config.toml
hidden_act = "tanh_gelu"
positions = "learned"
qk_norm = false
attn_scale = 0.125
tie_word_embeddings = true
parallel_block = false
init_std_qkv = 0.0441
init_mimetic = 0.5
beta1 = 0.95
lr_head = 0.00546
Each number is 500 + 40 x the weight over its row's rms, rounded and kept within 0 to 999. Layers, rows and columns count from 0. Numbers have three digits each. The size before them is the row's rms in percent of the matrix's.

# down: layer 4 MLP down (transposed), 1024x256, rms 0.127, rows 608-654, columns 192-255
# up: layer 4 MLP up, 1024x256, rms 0.131, rows 609-654, columns 192-255
down608 096:439482494388547548449497536519503500515490446483534502531514572433528518552446523522431476484536507491488510568518477572503536524504508492535462517584574499450508484520439462459492441492537484
up609 097:505491506514501448502482596431495527487457439506504507499503457404434516492436513394536523434439446489559440496504511577541497495503514503473475526510535501472496433470515458470619522471483495
down609 094:493508495548499548454621501489586538455501483511497536505574532543549490475491481533532518465413523524472505523479569547444574456535492458546465519537498506486452555489541510480581499502583491
up610 095:488559513480515465551502477517538457477529542459436473513503519488459555464494396502483578469456473513557548459524519501468500495476541458487566567516533510497518508465562518501411510446503558
down610 092:533499566547482559569496511577545520439473525556408541565470486541504501543490568493457515470487504535491529486457567458427477467481464480533488470530527466518489484485474475517561473564432446
up611 099:511622509461516472431436571514522516453490502465492453418521498480476554563520471492487462441573545407504524527489500512499495484521488478487491537518509456533477489529499480484427448476504561
down611 103:483505553554533488565533463559463597510439508463531478515540531453562464553473484596484526546466453528501499426528531527499494495530554487454482436496553477484482546477507516490489517455509509
up612 100:507542463470478507478529551583478489497419543488529500528514564544544528517442409512558542558513519441532460448484563469489530473588463481529529470437520457541534477525521512556475572526561456
down612 099:533493446413545506512547511546514559549471557508425410483462483484507535511522500534457532510507537488436462542474544519476471507534507536477488521449565551494450467560560499554519495393480507
up613 102:397473494532556520471538552501490527455532499461496421472479561496506517500475531503450599469454485495476518592449518500540492453455484559519492462509526513443483470421517548533551465514451592
down613 095:440493526575458482532518480429572478526520478509458505409461462470529518499516495499551442487570558484500471386452497529494510523510485463491527483475455527451516536499530483458533437478521466
up614 097:512441507499499408440446529510471517411524555572525450467421480516478446578501508480488475536451513539527551404480544487448480459443491488515544480457508405523501464482519484446507494518504517
down614 104:523517508462488484524436517478636593505477551455526485483497562546498530524446457492538595491477496544514440504559497473514512490475504472492510506529537457484472490534552546518477417487495454
up615 107:561431570509487461494492486494457476466444508470484505496530467543445543473473388452508482565483475435493466523482507489496516512458555437480477508560441489489465483484529505619482477445529487
down615 112:538507568507564464409510525504588497488510433517560489486552539450395481523454409439472431528484549470502453462489489478556526429480511516520504478526440551512458494478540472493463493505518520
up616 095:465456429476482445528466496441502527420500496519490449436507543501493500566511452484538508574462495544483527576539551535503534490492524500472531470473479484527489506478583438573463515505523528
down616 090:506570584498571564488592453477534459531499487535510539488448505524525463541580470568540434492503469527446465496573527514517502560469528496524427559504484509527554547492481505448472574433552544
up617 095:477454505528488530547534446555481422429432428577522485498438599508482512502477452506523555463506503519533473474461525500399471461511492543417443526520556513511517482480410540561484538555503558
down617 096:481523461501486504533467538489572562544417521411569531503485500488485477521493505515515516525477499449451507481491434498504484546510499472543501470451544508425519497529533528543581540483570550
up618 105:516459505548487496480487449551511539427496539466504506499479489471468498493450454595444523527516558473496530537490442523451553559548485480463519485550451488540542486610468491474397463418384486
down618 098:441510535463582551554544548446517493470552516527541582472478486519564514482558475446470511500502461512490449493400464447637501531460535457540463485506486481402560442534479481488511497538477537
up619 091:464521455503493528486517452513486468495513523533492561510483495549435494522497495494500585535410467455527529504556533539572434473411527472540513534484472482499514539476428497537550483466502484
down619 097:500530494541524539524485506466508453484511461455522505537457507499541488583500486430491492504541490579446493467508551504419504559471440512503622485517473534472489476432531497531430527549545509
up620 100:552536433502473437492520429520516438489504517548595562517500489567461431478499515508437512511461488481492538521540522443502480445454548487538519503522524485521512501522472460482536414490499513
down620 099:475538520523492416563546501488493549471525534477532521512491440547549513437471487507566545485530480491554441499576492526479469529434491512427516521499541536480474542490508484495529546581547506
up621 100:483488555477504525533502565513545532494476495499495484490536384532511461532477510512495528575487527478523523500456511513579541541492485545520531572458484506498420540512385473457454455505529449
down621 098:484524566484518464565530568437559510536462462572519513552467532495443437540503551471444453489574532554522558515516498513428513545540535476495569548405461555486489511470471507476513498576592495
up622 094:573495474531500463418485533552527480547616505501484485526462498555499444455543512482423528541562514508493538493483468456476422476537504537491513450486495498513473522448555460536461461506536437
down622 094:470512387461557537544518476472540417422517439511487442482551524483477445486501436544484492471501530432475514487525543429557442527507547567494480468445539499503584532442539507460466445521468465
up623 096:500465595489578516510505567608552417440522516449473494519492480557486467473467466470484475436517537540474542464523523458497493548543536542479544490501520500466445520470557503502499491467493506
down623 095:511595496472481505526523522490520492439579520541536520441502496513499529450509435518536504479489508485505514551459452506448466467508539486520462512531452518498466468487420494433446512522516517
up624 099:545532601493456500509454553591553474526518511486472492563396517526440539470505479503557423494495515422545427462472480592510475514537464542449537491494505560497501416512548539516465563502508513
down624 097:522552448447407535393547567565471499497545540435504426516570515501517492518549493509454578426435566507489562515532563473513532489546433474475449544403451534562523502562446521510489524525525521
up625 097:521516553478481450491445512483451540498452463581488512469446446564514516488516477447496523514500494494515442484561595515452563520437492534539516436507452489446560512403452479533444412528539467
down625 101:536572525567548512539513449528512434538587474481440426530536544457528488505536508511474477453528521499530484515462472444549621557489438554484482477486495520523525463499532508522443556529401517
up626 104:455581526492481473476487510487588539471529458486509570510481491479533443484520456456460493549522548483472530532456517519431513584507482566494509532503516470454499592466486429510516455469486487
down626 107:402582518559484519581556552425565521470535457548495402514535540432509529540497538565436512442499461503453530561434458474572538515517437509464456518516520543480516494501524444505505490521524476
up627 097:486419535441529413470452477488528454516523531527474474515466469503489512577515491503506505470590487457516553484478469477480605589518559539529497506421534486487512498569510499516475457488550493
down627 095:493504551506510515429560524517460438520575504425436552551456455488518517502447515579410475529543518459566573514471509550572516525522588569493534477489590493493505486517545535494499510526494556
up628 106:526549560559532471534504498488489485500481489469404495466464465547494528512473471472545515538521476475481493541525496460471532519480475603496562428512484514451553470473460457490464457512452494
down628 095:479551458511518492520507456489511461468487497471520468534520564549519452466453531473536472471470577579528507565536454507591493484477488523472526479458582554507462547534477482492478569502534515
up629 098:536446455525484519511525464502514521510496512538413502430557487465526501434468585463498481485486534515445562534423488588489559490503521541481510521465478442509499518458575492517508525476490449
down629 112:416449509456478541444499482434556407554556438488514483524520541470465508479509556448538444482525450437499487480457481538542430416476575459468508505536516451461489476520424577564491444403485500
up630 097:569456513466505511470453520501515525457443514484493514483544434518516479455478498378473477509528492498521581422563526560497473497492455522470505500451535511581554549588422469528512501465578443
down630 097:502542458445495505512560526453544475477462526451517469494486588505483498564504538512473467514468504463408446475507521640448503529529462479460515464559563493422554513522511493541498461529509453
up631 092:561459517436530432515451551543495465504553507498517478447540512562465511524482514551528510531496501523459540558537588418513534438525501542520483530476511429450500503480508520507541536533482510
down631 100:458508511504534524444500479491435435535508530489506460440421498511454505480525466537498469473499567472527509530530509524449550505491502547463473600501488466472499548563526427574531521525466515
up632 097:548486456405511476506489473480594442526453473428503522501538568486486519507489468537528425543494519475505532556426476485450433531445494486472382527467498452485555538514511523525566480437555498
down632 105:464444480459552499545533515461513439589458533462465461479458552535503500508518527558478497492453479588514557477520480494563388463516535525506542543511513601458519487410520483475514517486449435
up633 099:489512417477464460508516492570513492467430496493481516461600456438529483443499524488462529473471517526524509460473494461437548479519477506530502526507483474424547487556463461488528504557502443
down633 095:600539536489563473472475498492463521474476451466489522448466524450535465463476399434493455493482510550532461425427450497553557513507491505456479523479456472509470488438498494468511460532537593
up634 102:502443514518510486557457503475489451490469436460490509480544495535450484461504527544443453522508492480491529551489570539509524598492542519410522499468475572558506512458475513590527501495437518
down634 097:498496483551494453566547482510441527453481551468474471543495554554513554498588519484544516487479492488497495487502530481427512488556531523516494434463473483543436487526557537539557528456463543
up635 103:475438502525513515500532521503532493508547390515498573525494463555443542427455510439470554476440466469419493477535526474516507498446506488490495502555488529534484531548437618510519460494460533
down635 106:619547438485424587492488454488535563532494528518570458528513569485509509511490531528407479531523493479527536468466523435487509528546475513507459523509467530583499468505427504494534499472509569
up636 092:549429520521479458456532518502511453497537454482543472457471532513455570491498455548491525549472469473540508564491530446509541456517444448495490498495464483507531552549475521460460551442481556
down636 094:477522516548507426514495514531528506582462428474439443475489575469523473420541516522470425505396507481471530533523521515517498528474544481525493484413490502450487487459538475475554477494550516
up637 095:552555452454477505508540462479472540446511517497518519561470483480483512512478519447584513450566560477487547548460479448478576468565495511451465512515582492561519476519480462585455419444593473
down637 099:513514460480508480505446437487555482442498499413492499505498464495514527478532518576502500483554475382504455436490553515509500481499515493582474442502507520523556566478520449495492616458440492
up638 094:493527459520431457531519497493468491520508518575506506500505510483480450476449552572443502495386482464532489459502500547443482473495475502533476474515495496470535549449540558486501442495512486
down638 096:466526432495531455473459508499429495503467576448514480468525498482514446481463480486506508433464492515447504482479606552517562452473519542484505467458460555545533480487478552465420507484484446
up639 095:440560514490509533506505520534463429442477488513527464456516504489513558474512543509502525492490485485439512574457471514377493534547529554562471507492546493534509466455518522453462490449542518
down639 099:488486557587408518576591574549522418473550486468527542479462504442481499481553472489482413467545469475437464498578462541555511488511522562475446500494479568442477509461531523466484448512452521
up640 095:512486427576582471558566445477471547455468536488526449507551489469469512532526478464456515420573454483479475505528500507585494498473500461520432447493522513487525463443482524456582503492408524
down640 097:458548518463450543548480532504514555485474438482435545471546528494477444523481574584451529585493535578492536460578493477540484478509478551483481583499482494511535509526477483547459576549536478
up641 101:401479508521515571496471484513467424490562451469470494471457473561480526415535451499426492477465504483579533461457429509498460429420462598568555505533535521529407523534507462497492475502493505
down641 107:467547559492517480482489401434446471500552521558518460495527474491457460542459438538475457467482457445551443473571494472521457448439454505494504442542442473503500436558578487522471443540476553
up642 107:449498488538555500499529445467565436485503489498456465498530497440557500492492475498537556525490532472506576454511507500593520496529482485439512557558478522465500452614475459468541461571438529
down642 100:481481511505501453484549474521498513494488458477546465527535505463444452505534475539545505487487541495505531454506554588532404408455519498470470513563481523539561463534476437548519538520506537
up643 107:460500471509478421517520484472502477543524522515435446515508565522456581547455499462499507458478459525523419440437520469495452522503508530542544500449528485547483525564490518532427528532557533
down643 105:551436484479491464482483528456503523476485435515542483546508518453505526519508561557488481478490454541468449533564503467518549528499554527471462509504480508508456498532507456531529552506550523
up644 095:482462530481560530454468547479435494506465520433479519477513441446516485430479464528444493471487517539480496469494503412485552548467487516601532517553526452468482463529534506483519473515483465
down644 099:562484489415448535501489459472472556472552495430555572468464514550536500425454491469479505476476477498485492508506467534465451514502520530431439474488534430552482516437499524502479484501491441
up645 102:553514513485524535505448516450465520562510473515516542516579457478554493579503519509567568496533495521446525483533538541506445593509510560498540495497470493486409479454477467516536547519534450
down645 105:465561462456516496520482547455518444427614536538478479547524487548562550534463522496495546554458443511527454397449536579502493530478510462416476517562476490569492525541524465505464465478408518
up646 097:463501463535438444488486499480535468544536525491475488394484579509489517501494531529556470483478441506526535489520539515498437488510418530447492601566442453529529468488466515515446550546506538
down646 099:476514511516470528538475477547540584464485413467509449541456481556528453509499523543461433483541461486399528455450483550487465447467583486534493536499521473532526479493512427499492552564529547
up647 104:427518466480582511571553485537490485525509537456442454422555478605471476438503444473513433477473405545471558523444560482470414446512506460456507532528566553480485417530472510551547494606530541
down647 109:480475513564454484539492568545530556530424515465496427417518470537491484486481493484459466513474537482453466530439480538510539528432472543480528494515447481521562488507435508484489558516505535
up648 091:506478591581523500451553541476566493557466486511487549471511510491494421488440550528497457518577501526473450490450560515514513497400540554510486463466480492498503596463507478445511499523488451
down648 093:479534489472480522526525527413462490429492526499462504467480571531479493526577410510494522456527515503443505513516477448523493583536496472499461560532552485510432492469474519529495468545516577
up649 100:509456500546436465516526517495475547538490575484452491524559525514498505469486490427530426507486493458540483476544506545538495483471594546500584497516510450529517513462524441495528496475478459
down649 100:514466498479488509452429540501491543539462585494507573456492493453552470522473496546500505490480538515454488485465581485520533502452540555543485503503515489545462500456478442516479534484510516
up650 100:464571557535576511518489435529467505393509505528589428467447473487481485444465517563499484551542528480495462507413589507508515485493527495542489496442546526563510540498477516513536485541515527
down650 106:509538593504572650498549523498436576482483486533551581472504414455470404515471529451496560565487504414497459457480418473498500498490579466546486500473489474494427518447504515482495510597451476
up651 111:471513548506527469531484519479518598477539517443509517478494472527506509499512445511470536495521500449493537467499558534478536506539512575511517507518551485599493556484469446421485487417443541
down651 108:503568526536489504532522503542535579496468449529537500494534504459436483414460529537524554558474500506501519495450539486506582491465497431495445555533502505476508475491533476457401508461506479
up652 113:561468490493497447486496534558473452509473588450492482502520522497506469378441531470553617500466445520463502566517542461556501451524479513529527481488518502533435443487561462422481501432524483
down652 130:546560501462550404467484477491425498504490509494505469520516513520560536477455557485519556508536488581480513560521604529485511548506509492504445514429477520516492545492474444460456500498459490
up653 104:521479579429579484511472556498537536502491489520445523478494467480509526496481538483484498553498491521483476538500450512506462591537538461537579463504467504507528565558545574526509485453486521
down653 100:496453578511483460516532512520514563514547552475525522542466523553487526516440507480504542448571502616580525501520499568475561468523535452519442463564519540548525454589475529458512463484448485
up654 092:481524499449510525504475487491426499486457501495525540419453451502513554520523470496480592519482506456482543534496553495458463564525468472526476485482545436479478517503465619511544486482564509
down654 090:503514519514482520540530495461494510511482521498528526479568502412514505474396408499545494477512464520552530445473477521515540544472543407525519486540494503575480522490524515489500519521482500